{
  "n_layer": 9,
  "d_model": 256,
  "positions": "learned",
  "parallel_block": false,
  "init_std_o": 0.0104,
  "init_std_up": 0.0441,
  "lr_head": 0.00546,
  "schedule": "wsd",
  "final_lr_fraction": 0.02,
  "batch_tokens": [32768, 65536, 131072, 262144],
  "doc_mask": true,
  "steps": 2934
}
Each number is 500 + 25 x the weight over its row's rms, rounded and kept within 0 to 999. Layers, rows and columns count from 0. Numbers have three digits each. The size before them is the row's rms in percent of the matrix's.

# layer 4 MLP up, 1024x256, rms 0.131, rows 962-1023, columns 0-63
098:492494470483520481529455517501528477531484533472532501494502545486482521471458497490503499519520470497538501475461488531506482527521505501522512539539451516497491458489506536514482464481443478
100:535503540514517504525474477426497530527511506495526477511486488505483501495478480496479493513494477513478481493547455512477476505500513499487479511497450519467472520505482508459548488530444458
098:452486479499528494444531529483495538495471502516494487557517492467521500507488505464510499505511561480494484481492489492502511557527480487464510555501483502530446497451527479472538476536493517
096:488522524508487487510518493510498473494468475520465446503465518471516499438452490543510475523481511505529507502504505503492558490499515474459488499548472477504507498497487524515502475511477525
101:467534477483472520515501523463518505517465503500584522538496480513518513518499483470500486469489448525526478525488519540486514499456497500497522464466524494532470482487502493428489510480474499
097:491507491506444517512548488496545462468537491533513484501476477526464537456450501504547509475546508493525446532486512492518498519530490469508521522539512470492509505488525579488533513500513502
098:536512497472495464464462521527543516495509513514513495505537502526502494515509522513515477495490491480521512481474520511480487487540486488469485512548476504506465424501493489460516491506493487
105:481469530499553438519527499551497511497472465529512473516528506528485464494418476500509426538530509498551511517518507479495525522549520519444495511465513469528489555510511517492488504522507519
105:492498516473536512490553493507490499482474472479468532521561509536481496503521521510529542499485497433464465491504541502489462475525495501498491522482490499423494536539501486516494533498520523
103:446476500476499494514471501485473524493484479506497515492508550521471516502537493517544471489533506521481506552503459486509498474535497457520504473519527494492505535517514506473523524546527529
112:480460516474519520481493491523553500477519518495464480523491485501501495462478503484482486504469490462458491494494520455464520485508494483472508513477488499550485525527494517501534444439461482
099:554496535465546502484516507509493527474553485491466519516496532469508472513516504532499514489542494501519515491482507497455462502495525521501535488486529486494518467427526507464495480451488515
106:496521475481522478552479495545500479458475494515514523468513491523493505496497515479502519470518516465460505488481501524501504470483490484505520456556505493522521508466489489525463478537486492
100:450482481498474484494506476471477494468506498493505463507439495481470512506516485486520513440534532458504483480485505447503507531501479523487503491469542495509498488498516537456495485496533533
101:506480482470485499510516512555500483477480510493473519498498520501473478488522508495472529470513509511492464541508474511512524451481481461496483529478476513466510497499480525545478496479506547
097:518493498501515458509499489510458493476527506510515496511467492508502490522486472512493531538523507515493518495529505471491506463521489539521504527518486510501502509519525517533496481499488516
104:510451515478484497506517463480495524509524503478500503460531524507502508458494425517509453498516505484458503520510464529471476482496492505558528478478483521492506502546506532516422552458526464
099:485479535420502565510527489486512521513490465518475499488494541463527500516522527481500519529502538496497549515490504501525480485511495522542484464526487490527508494473479516496544545475488475
101:503449495512485541499492511526508474468523511531450493515503478541506488472507532474539457469499520470446484512483507475497493473504518472506512488534507466505515512496555481464510484500544517
098:510486548485570500511479503537531509528492511456481503463516468532470468518529527502538507507542555457498530540471511510511537475508467478522488536502507504482523516544530504521512499488500554
102:445484481488511479489490523493513501510543487491519463487505504507450415518533474470500493468522479480499487432514464520509462510484469512511538475513540471516508509517512513504473466518500515
099:500458512501473534575513499485521497472499513447500518490475511531541473493519481503498505499517485489523517532506483530464456479490425534485495503535567532533502486491498516468526484488448511
115:510499521533521482484500469490529495512478447524488517498486466472477501495464536482497465517487506497526506508500515487474513502483559475518497497523469488552473486493494560505488523500543522
099:507500500493498528518493471503530500494519516461485518515492510479529455452502487470541498502506499489495537522467556487541520448497501525508540523484509513498528472444485513530548544503466481
094:489444550490474491496522521529501482525526456539553501522509498519475494473457499521512501494518519492474464478454470471527551454531490517499473524499498455503508517513504509516521468507483499
108:552498515510521526540511506507491477461465525497515482484462455530499488555484513487487528505496477529478511484489502512562472476526499553512489496517495478495491503530526474468525497478484505
103:495515498498541498521512495478491476456528514525479490537524474525507475512520504529483492547517504454515499474473483515476499544491512475506504451505517478489502501475486471495523473473537551
095:463474482566467529527492497463485514478472516480525518552520525495509445494494504466509469460522540485482438512515491468493476510480490546517497492535482506528465492512543554505490484539477498
098:507487523479490482500547529437477500524484512486452507541505511444481530488515491455503521479524505505507523490536521476510507485540507487505540469500471520555453508444534508487468500473491559
097:513467535470520490510532517456483540473448471482515470488495473499486496482499483465511507497550522510511515523502497464532480539523498497506497484500521479508486509506475536510485526488501486
094:524467455532519491536512482479464501526535460508497495523513516489471492500471496472519499479511483459476463483518477448479479520528516473482464484464532455476505497491504492528490561449498510
101:504466434490519510508471512513548541512486524491476491493503481500451508501524528477532497474500515492516495464514500500524534489531500536528526478484514508483483487489486507481498522529494499
104:478512537487538492462428502502504508462471468517457536537514495510483477499465554507498553523530492494490487530472488481494480468510478498507481461506506437520486533495509522504526532492501474
099:520468454516478454526474513502486457525481475458500492478483491508491470504504481494472500516520490478468527525546495517482511527470546493550519514492524528495474544515455495517467463529502470
105:514520464469534495519435495514500524506542508479479477505497534491509529505514536487483496530486452497508495456479527501516506492513481485509466544508493505494496499490456508515447502493480561
096:468466490505479487527492522468475520539514502518481503470493513546524475509484525460508490485520474544506460546435493516524510525505525484534486464505530466477475457499509510507500511497475533
104:528502505458529517505469487453509513456475525495505510508458488471516480500509515478525507552526491479521515457521495495486484483466519505520500456534497485498543482503485476502501521514494514
104:520506458509479493467483462521486469485444497479500504470500511460467492539460493473502495520462493525504525504451514499493484482528469501494492471484485455510498493520479503484468509483537507
099:493494454512459505499522503492531503502480488461504538528502508549509531489497499492493499510514546528489480426526529521469460513509517503533477506558470488492496540500507519479528504477508505
102:512458479505493470522508530472527518535492505491479492479486514522509479460527511529497507457527476504506486503489499470493519508492546487493449535508482484517524482506462517489475485512537523
101:540517482476497521463510493507484520496518426514540486500480533462475498460482537485538514463525469502453558480499494522526515493522557517503479480496499497453509532446465500505551517486510522
093:482483468496500521511515519537494469463477508533466491462520476513528446450539463525505475481449568513473525518495531489461496503449490483480458526513485480525454530491492467499507443480497534
099:489491529530483511493518491474493451513449504495490503479478483527494477508530493497510515510499457539480466525519483534461466488482507469473515538516461471471458505517515470506488496543526520
106:524502505500477489516497498516529490467524460491517538521459505501462512503493462484488488464509512447519486512494526501517486521487494461503477492482486514501521518514511487506525512502501482
096:546516496504490476456470521508527508540513509474458494440528548476534494504471455509480472458510473495497535515469494440548466504472480462509474495514442533507465539480496520537505506471468497
106:521499469478513485477489456518484486471580534400498523458491528491470492501496515507489475539500510495532511527508516495474499517519512501495455501489521448481508485484527501540528493537481456
105:526510451500485486520438515481502503466481521470502482464483535449514523495503461502517486470511507528496524484493491498475487471502537495524523506511548512514506500526513491505462511488472475
097:547525481522459503510487528522508507532468516507484517532526487498489489502510473511477495506493488461465495471479518489484510504503528516487518519537566531535477462484530503480496542498500491
100:465507527497531454472491426527507461513477492479482510466499475491518522507495511477524514492502497488473484523516466470499525473474507473539539520527456502538506527526516510490480489413508555
101:478479512509499483536528539488516512502495490504487524530494514498481464461478504460503489453493476456493500441467489508528477490503516523513503440456487526472515508470492526514495527494481503
105:503522470476526509510491511484506509520537485487534487517516539523576484535486491509506526494488493509483516476483506496499489480466485490535474516512466509501488508476510513510539529513554499
104:502537470464479511511503500459519501487441490494528499486504512477506531487536499509516473524513531544484458511448485529479474496471474526486514555531532517519482488530465481523490451541503493
100:525508499530507512493502493529497484449511517484510440520506525530530457495548499517514461491439520518481466470513504472469552514495474475474482498489530512493490474489511488494486540485493531
106:514527469515476517454468498497525504503496501533502492468532493504472505504493495491483482515553494455495522558482484493512502503481492520514535470543448480530493499540506523489464558515489535
098:509505462531472505508490453492497458515471512473523505517523495500480479494519461515473485472515554535514506491480503494452533483559488511504499469524512448491475479490515484533518486500493517
108:531542494505470472510521514463505440452495510512494493502464464491468543464467510506480473491440521492487518502475470528504506503501474512488536487469507488488495492451501534540485485485493482
099:492444487510514500487490528491487557468533537506515497533494478523512522514476488536476482474524520474509502505501529463504488513507552492534526516476544505512487454497481511484501494482481510
108:479468492493484460514502505461545498500498515502461539467463443533528480492559502471474462470522509514545514548497503491460503555474507489489516469505516494496471525451455537502486557466482472
100:471523547489505495481537515486502501491493444479475537494523503521478517476433478457506484461540495495505480541453437481440500503468521466502519463542481530512477512480519505513457478505521545
097:476460502492529467552545472510521501501536437501473497508468520519524510460513497524504541520502490460523509478515492499445525515507479501518484488495480522457475483511500465484461475519488495
104:540449508510469486504470512458507472515493503538504487501460547494483513520477493475513521544470516550536456528504488438516498512517487498538478501503498509501503545525505509489493495475536545
096:481532461495522461467538523479480505492491515475522512511517494472504483475527465507504486512490513507523526531528480554452493445538493470483522502555492484458546463534506485494485503525492487
# layer 4 MLP down (transposed), 1024x256, rms 0.127, rows 962-1023, columns 0-63
096:473509477497508510463545514485515512498513486526508530496465512526493528474530486541485482526541472465509474512537486473490512480530447507561515483514504469511457521505520515487531479484543481
106:493523480498536489513512533461492506462451461478497473502507506486472519532509492486462469526494521500461521493483499542464501487485504538489516537528511477535479512467511512547497487501441450
101:484456492476450496534484486517484496539508554504463461471480470529549513483482497511485488510477498501489491497470507510463466504467478515495476506478505551514529486523488524504505553482489492
100:505485476532507489489501487539486516528488430487515495511499450463467498492516497486478492475537472499481520491524511449513483459498458459518483498478515500466499488533539434472499507478489519
094:535513519481507484487488476525443493485518559507508519502467489527522550538515519513516533502496494504475511554491509504466510438480545481486546486477533501528531533464537472525514545484475513
104:494510507507511496485500447441527487563465475481482507497469512532496480476499478454529490554524507536519499520456520474492492462526526513523484491457460503469496486556459519517466539488496500
099:496532528519516500491498459507494506487500501472513514516516501538523533524471444538489483523515520440515511540533502460486528523515513498471517512484491525497457522537459467513488507513515468
105:489485464500501505538537460494495455502473505510471488461499506503504520474531502539566527480531516517530511544503512505477494520495442486484474509490511496493529462477504497501495485467512477
098:488554501508486541524451492462485469479538497538478516469523504475505518520462526508530483523520507498513495559468474502527461515465554493500493497512462526510441540484477480486513505484536466
101:484477517514522442529496467516467500524521460517484487453522450505508525524485470519470554509498483513521496536501495501475499495493495512479542493516468523500492497515482519497495462494481481
104:463532468481470491464477477476475486462505527458488478474453454480519541490489522514521473481485503469526483516495448504478506535532500507493485536537514493503528482522440536535499494519476463
104:491538491490515507458506472536494525491482486465505510474514502481465478517511494469513486509479504530522478487432471479501498463484492510512473523547505523521519492502452488500517493523540473
111:519503465480492490533495500506522504510491518460483510497493474532494503501545491482488502515539532477498478518551501508522523487528484507524483538502515509544521519478487488475532458526480514
104:495501535502465504491493513520535538528507485491498478529498470460527511516445481497508515519564543478507506488519492500504484504494520474495458495519491521501467489482543479510481466495515511
099:527513465509506505492515511511501556496529541507449479524485470523467461551511563493526489490492515523556508462450466496508480517520509507528502475551493528507486506432458472518485520522459502
093:534499513463502495508497515514464498496486496502506553486518513499553487495494467540449483457500466478489461491446505467516516492507511455499483488505518466502524479555477486500488451525511513
104:479492490534477527503497478477482508496466523554471462506532492504500486529514513509538499475474546514515500485493533455536492505502501529469460478502463476545518460504503474504510497500513517
093:517516534530503502474547466543454500496503535485505554484493500466495524495483500521500497492473506500540509505522516545570542522497498503503510515500524583555481481501522509489477514496513525
107:535481484557490500510473497511475498480551544523529537509498444492503492460497554521513480458478524481530534535501493481473482490442512495480485478493469489480492517505466517506426522483495521
099:525466499515533509471515496524438494486518531457559529506504508461500492498467492490529532496513465527470504477474496461472554506474523524504506486451494506521519494518547498500488465513477472
101:488499512505472511494486501501502491507508510474505491488488523536510524488506515470496515496511523443548465514540518464504481477478473486494478479474492481513467503492489492529491482463506475
096:518526514468492483480501472510489491491485489537464508507497527489494512478471556487471492533533484508501469479489513489528516514492481511493528535490481461535527588543468477522481481452478490
115:507501515484490456490467487481525487493524441476526502497526450504486486494473524463512497472500514482514509486491466513498498512510560472493501491513491491559501462502479556509467529530505484
096:529492576492474487496513475499483463531498459496501450466525507495539532500495513499529437484464508507463526463521464507508508472480548487499503493536487511503534518484496513482464489449503506
099:490541513516496511520541497476524515506454504480480490525540519523494502502514495490493530504554474474564536499447463507468464489498507495496476492526536486478498505514490487478561521549510529
104:498459516502517486518510447483481480518529501453486497540499519496475539462482526506493522466549490506516514507517502492483497545465539464463473487447488531484531465519557465490486485514513508
111:529532510501490487524465501532503493544490519485540459510540449528502496508474472511494489479521497563515463500465505517547500500504531530487458537508560503512509447507522524512411490459522504
101:498516518470541524567520515500492464513473475492503510473448486473533479500495512495495495466484474468505520486453490524506542513526490499507511518445530478519491484488472490508481462540508509
097:500487515557522500509449469529506479500501509481514516457478477508521453475469493460542465522461486516494496486487481511544475520501528483497495504469512496491521477491485484472480522468528470
101:508531499538501519507508530541483499541540478485505558529466533461495482482460462514513516515510475499493524468473461534494466494490489488496504516528487545488467515470506506502531508477483520
101:529476447535506507520509487502509520484466498534527503479519530487519525492467471526531520473555518469481498475479502527517519485474490453496488493542523500490536531481506489517517462488508509
098:482518512487494482486499523511471494504503511511493490540484488494492481524512466517520525507521509521441485537512453521531516515514474559483491459525501520496526487494494499515530539487440443
111:484502479539514505507532508496472469483473501483511495519487514544478494504504453465494471461487461554448504472536547472534507477547473458524480507481513539494479509522515486485497501504517526
094:469506506523470500504507507505529487462533513495533500472468504479465516538473458506547478514486443466534524476488473465460494556439504504525469484516517500480533536492480466507496466464459554
099:455508475488510489554546522555517473504475484547535495499534500494481486541506517488496458474486482502533515492494478519529480467490520467511482549490536513484476501501461494493473477478491515
101:543516505507508476431554492519478482556521558449491491490497482496483573486493506536466503469525525502502503503501464523515539510487527460567497506507478540504488491494508492519512495531450530
099:486485493498530499467450535554504478530503508538482498456487516519486548488465480465471513517576510498511512487488454504517451459476472513503530525497497505503489526520541497510519495524460501
102:466529445540497487464491522455473465472545504471488513552539454498496489507511479459505491487498515479494477472447490522492484462490534499494495486488474461508524527554495498545498504512478497
102:519536463497489494516502475459530426496508518510463508474498475499521504463468473473514509523495512508467513515505523490507511526513509497464519520495473518485487508546509512435486507552511529
096:504509457514522475493491537488518461482494515497519527476556479500494521491451490511522439493506523489528461457540525456493510481491486532519490532510464485461497466540488470497472475489473512
104:507505466454512479528511473512450491484525521484495512555508524540520531507479501477475503511483453511508499473539542502486494496496471510490507494506515527510510508517487504473515542441512510
094:488466523500515498467516512477501513518514505480525483462489522501527513463513481487485496496519541504515476528510521472480506478473525483535491532530558504566535539493539473502508489501518496
098:481442542503523548499493528476508491471493549543509497514500497501489531514531518517510526494483519497523506481566473504457493482547478495501505495464506511486516415486525510533506518543485495
107:504507491485560487569486499485533495510491489508471478540527485478463524537499517534516499507541502454488517515519479529464512501486510476470500527556484473503514489476492496467538504539493469
091:493507482485473540500494500480545523529460520518496484548446460505557495500444514497531483518515507484594479524515499521501471512502461498503521517523514505490533502486471464483485501493492496
102:474480510529504505508492504501504508507523487528530547537496488538524457523544498487508493524514531473535486481463513475474527500529437485502481492509488488473468455529466535486499482520484526
104:451499540511538477523474517466537508468518496496497444507517484498489505456472517522488457472519469491500493547538511483486481487509486509476513515538533479500491535495488476480495532501459488
109:502490484473526493513517485510460485466528523516484550472496526484488463496534460530476486535498474484462510485499508480500534486490464497535478455528476504470504514471504517533453516503499510
100:568499504529491493485462475517497484517529502489507495511530491467494524493515480493488485497462506502469510496460443505497503479529529472472527491506471484510489500531501523500531544488463432
099:489468489475458521483565482509491488514523486510485476477511455518484490487484544487487502538463537466511507473539490510530447497490502485499479527499482508500503477489500532477465478489501496
102:494455455448454484473483500488550487521459505515506521495495507492522482491507491488482502491500489517517461510522516515511458479505560514513523518541512481530547505506517515513491524509452490
101:481501489525551452505491446500471501524506504470459530499494506492524461510506473497537503512495500494503522545507555526495464482502491485496533514509525477494480464471503509509499495487474481
098:541506508497524508525487491519511546472496520527512508463496543495500508524519505465491463484465553517521499474511492513480498433500524447531463471514492478471508536499547529514489493512582474
105:473501514532512526510457486518499488482504490487518534515517493515490491461522451488512507481482509490557542485512524507509469510479514503554492464467546497541505496500500505480469511491526445
102:518492486465509496513544536511502511518497471520494503505500516479519548473531514491504522484466478507458486509531499502447503506498512515496506503487556521537509454473460476461486539444496523
102:526485508503492495517499475486502517523499550494529494465525513487524529446484480522509509499455499529479490513500464544466511508455545509485460442535513494520482511444508497492530507500533536
107:441472478530472490485479470496523435506511502491459524519516519524506518463459514469474513442513512495539549541480510546513517523475508486521515511472504452495493498513460479493508500503527477
106:493525497510500541493461485530529479479490502469524522503515454531488460493533503509460520492461498453510494500526512488529524511518538493480455527473506493491538488491489510454486497512521517
091:523468552500489498533491497491473470529515487495458495507520500525453477489475486500450474501510554494597471515510470487484454484477487505415488525526495504462558474513472513488519492465470484
102:501504541505499500521538498482481532524491511495491520444533513529443482501478461462486502544496475491515522512541515517508472521481557462480494518551526521486487510520497506478519517489512484
097:453455525456512503542487496471486463530534483482514463474507509486516524464532494490507493483458512499449486512525508536511467536457515480485512450491511508476497482484531542472497496536505495
093:496531502484495489472522481508511474488523494539494511477508509452443493492489525514578518496507470504515522508519524462496527529491521484506480520494496509464487497484457492487512511462533475